Part of a small language model's weights: MLP 832 SwiGLU.
Each number is 128 + 24 x the weight over its row's rms, rounded and kept within 0 to 255. Layers, rows and columns count from 0. Numbers have three digits each. The size before them is the row's rms in percent of the matrix's.

# layer 2 attention value, 160x320, rms 0.0512, rows 105-159, columns 0-63
085:131103124166103089133093144164157109177112121118116113083102106094130145122153122105136161110129129158183137116141095104145101102107107144141173113159125135113128140137227102162127149125128131
099:119110131132089124140160143143135067137145099161157103144106141109129157122141133095119137093123123090166120111095108104115092097151107096160160152112142124099132112127203143106127127109109116
098:107130177171173110120143184147166099118122128149143109122180131093118115094114141146128167116129109122146127143155135133108156130107116118123117105137107182128138140100122095142117112140134126
105:131157158140137128129129181132123103081112093153145152148123123155122084083074113152084132170128120110128147148119130129123145196141112132080107121134116123153105082155075096088122142119167101
100:121139107126091151150149084138115170103117113094133119111098138120117109146101117101112141145103137150160126139068085115122114121105106154150115112116165128139125143152080090121133171106104138
096:101172107124138204124132109122098125133096089101150146117108128164121109137158132103119141147120159129105091134086127121138108137129140162147088123097125127155119103131109124138126135106099116
110:116125060150122164123112068105127093131121085106129147114097115090173084111153121116093122168100102118107147083072145123135123109108141148128151143118124105134144075122125135138144140090126132
098:087146157162108175108080119128118129099122104045136144131147145111106115148133166123129112163126149121132142148108123114117151122125105118152159143056120119114099142120129146109107224132095143
098:136137135088152124092127146112138178137151157127124137133136140128122127136129126138149085123121110116127163123163138122182131157123079138083130135209090086096136135135103105153110107140121114
088:105147119133125089166150096152159140153134169097124117143155125119077147088139099126135146141107113179118111147098149140148092137124134167122099138160113117095116144116129141144142103126092131
100:119100137122144168134123152113098180093152120168186130131114134106160190115102096127113134096121117148146135134120103101151144125124078134077121127148137095101114142128084136086113095155127112
087:101136117163162114123177112116151141167117135068162079168163128105123095128164157080154159145127137151111146121108125116124137116072139134146111144102157127126136103129125122107116150111101140
097:120079132150138120109116122097111110106149073145153125114147119102139188145145126076157110092156133120150125118112131115133113111147141123119181120119154120111139099095153137120125125122118154
092:130129114096110099099113139102139143126152112129101135117074116162114167162120095127144095108142103117130116131193128135149092126132082073104118084188083118124085160135164118138120098128127147
090:135129174096103154133142160107113115106130149131161151121096146138161098115093134152126137111084115112166151114184158123123163142130165120159170100149164178164133149118134122150101167133157137
104:129143098108125122173120117100146146144125134176117140117137124136135151136139124167139097165120140143098137163145158116111125167126143139109101149123134137151135145105083118155150091186164030
092:151124184132097135143097152125084117126126152145102134082138114109129144113168139122135146128155129103124159126099139111109169095157103111167116143088118161127126149131129128098106114121137157
110:083083130151099142120119160127132148166137117156146117147174121115139112106157119157134120132133085122123107133130154120133150145114161110117105130131149107122137105102156129138121115105093162
102:103110137145124135110110090139118158129102120118105116120142101129132113180141150134119170087153136146140119111099088118139164109125139160121124127123143098120118103140140135129111124119134162
112:125126099121154115144151101123114185140125144122116147120128157136102103211105149095139169121133143176140124152109094112145100136102074111135099148139150104141107130122160149128123141115081191
102:128159096145069120114117123145138089104117148117086127079191122132091173100142139137145104130197100130153123150177100135107133150134167131137131111114150140111111141092202112164109140161149155
088:128094142114115172120142139126164088135128118116130157116121124151137105121160155117135121167109147105119142119116137167167149163136151128143184096132144135158150080095158142105170153117176131
095:141145125085168153132142149108085103083155129124109166114126168156147112127066105143126086154096132124152149142127141131137157126158095105131113109139099088146102186168101125136145112108160127
114:114125121151127102155162116127105076116146153133125135123172152106121116075105098159141108151133138103114164112096135097134118166142182112139073105119097147119131141130126104138195059114141149
124:050124148121155101078139117113159169129143131148168129110113129115128128159151117102135161139142142128175080113104118141122123168153156143129109049083150127130157118120135133093105116130151132
109:125141100161129119141109101142103090080146134146193118126140151115132141095158101154132148138126099097122091127133150088092104151148102143133110104100083125134179109123134177159132120144106113
104:135152116123141147129132152144137118095121121150130109103125107142137106157171143141106140124120122142181121125140126067169149116147107138106101086125135127139133136174112138136128142134117133
119:115137147127097130174078090137139099163177131155144126156124169137109142163176108150095109087128099104099121093108094118128110180113101152126132152114124135144139084129105155158098153112129076
116:141119103125101100120138122100130043118129186123122144141140156140138140095154127134180082135152115112132143131191115106132086190106152125116121148124097082136090116143113123156107160101105136
098:118167146195144109137167114126136161090118147122123121128139109165132131144162121108149123135133123136094102133134140064103097098139137115108118113136175107126134130133168126130129163104107109
113:107134127143085152088135158136150129087161144111127132081144098200177131152124128107103137114119099111140120142159136107144154124115129134084141116182150123141122176123117148109153211150080105
114:125095142118143086062158145084147127113115173157134108139150150154134132113139126127213105133139140108127118126162138119106110154114131124158145118170159094146127111116185132181133128130142099
101:084067151132100141102132166099153160124144119117149113094141114135154127160116150143149125128135120128137126135137134130142118125085127088143148092101180103110149117126109101102117176135150127
103:188115149080074182142096081120115133182093117108105140156130130109135107114119128113110118144132125155092130139141133171133165116111130136148151117106125149148131132145118108128113131140151146
105:069142132131169131126124135113157130123165179121143149108123173140135072124112125151159117117092105099170116158154104076118117153163136092154125134162130090125127177151118139147147070117151166
109:153129116135071152161123092128126062150161109143120138172139134110125123120102129155160086121095096103106147120170108138146115174157141148121131127126103144170096136135102103158151138124113147
103:122092131092152129119123121140129120123118130138156100077170116121136120131151121101109089104112116122176140162128149116102190137080127110132109108122139064112142157106165134129116131131142141
106:123099146174111147175164099108110105108120110192155121136167141129128122128170115099135088119138151121155094132088107151114153174128151139175133138164106121154120130132129091146140145188159102
097:118131123120123107190089130129109136169098111108096135174116140102117123140119115105077155130113136126157171122113095182115141181141117123125116140117118170094120150124131129099121176124122109
105:121111150113118130162089098136111110121145099139143106151122143133137120122112122138103098118098156110182130107102119164114196179140120147106144141192114124121111153145134115091119131129117066
110:098148181123106147088104139110168109126158136121084135129127153156144126083182125147152157122172138128097094106118104112130128133162146156157169104126138137146120089134154158145138153149125121
125:151161114091160109129131126144111181106099109125079152141125105135126126083150117093147090156095145160132163155154143162101136100135133099123101174115106132106133155120167137130123096139129144
115:115137135146064124152124086124141149116163130113143121108125136133121093124130137154108137105119143116117102124122132062133132134114099132191177098097150111140163153164097090127105125124134131
108:146128164093117150111133134108106126125092130077167120119150111128110129130097124125121155134152177146121131147117146224094139108119129142113095124080115131093135168127126135158123129134104131
129:151111129156123108104128113113133117105162119170154126154162188141160126093122104153167085177113141102156170093116122104128106183150091122135069115170107122141165092142114139141140062153126105
101:151093099115152110116128161131150125074099148161142131122098157138117116133223119094145108154123135124095158149120136117110165150126129141161093125079106164096161124136147138169129138132141108
110:115136087137126111104106125115135180182126147130089109108119156144114129180144134108072159118140103136151136131149110154145114157103156138144172107128159119096123122118147121101098156169098081
123:182119145121096131150113131140089099132150119104121133135131114156143127146141119115114126106135148094139136116130121147105118132107150129112133128125127136116129162116151126131138226126126103
099:095111111099114148098108168129122138126097106105100120086085126169157111165173113127137124112128105101071107131142151077101116119140146103151173119153126090118144121127137136136094168145095105
125:162096100163149112097125117116130130082133162193099134119151139107132101087168133108133063124119126138134175125160124121133138148107116120181128066164138124135158128108161090142135171139132087
114:141162134112127119133111086119123168167110114130128134130115124081142118132103139070136106156142161152140157164177115193115170142130112140138102174119152138137076193148124125138098130128135152
109:125116129134140130184120122140105127125150138103148085122138138129128090150088107103119156111098135157163160145096116169123170157087100117125120192106125100112149137129075148112129111141122141
107:179142112147135137103126153164134135137108137135119157155077126139175103097155118114116110171143139139079136123176148127126109122141115137172145170149079156103137138128094090166127152107135134
108:131156117148138139117145159110152124114109129138088145129115125135127162170128140163142109143146101138101077125174125036133057071121155135132143136134180112138109125122140118116132150117132163
111:133125150150140113149149122104116108091152137149169126132117130153106122147070114139186104105133149092169088102132138117126106157118154080128137125146148134136110108119143135118126108137142173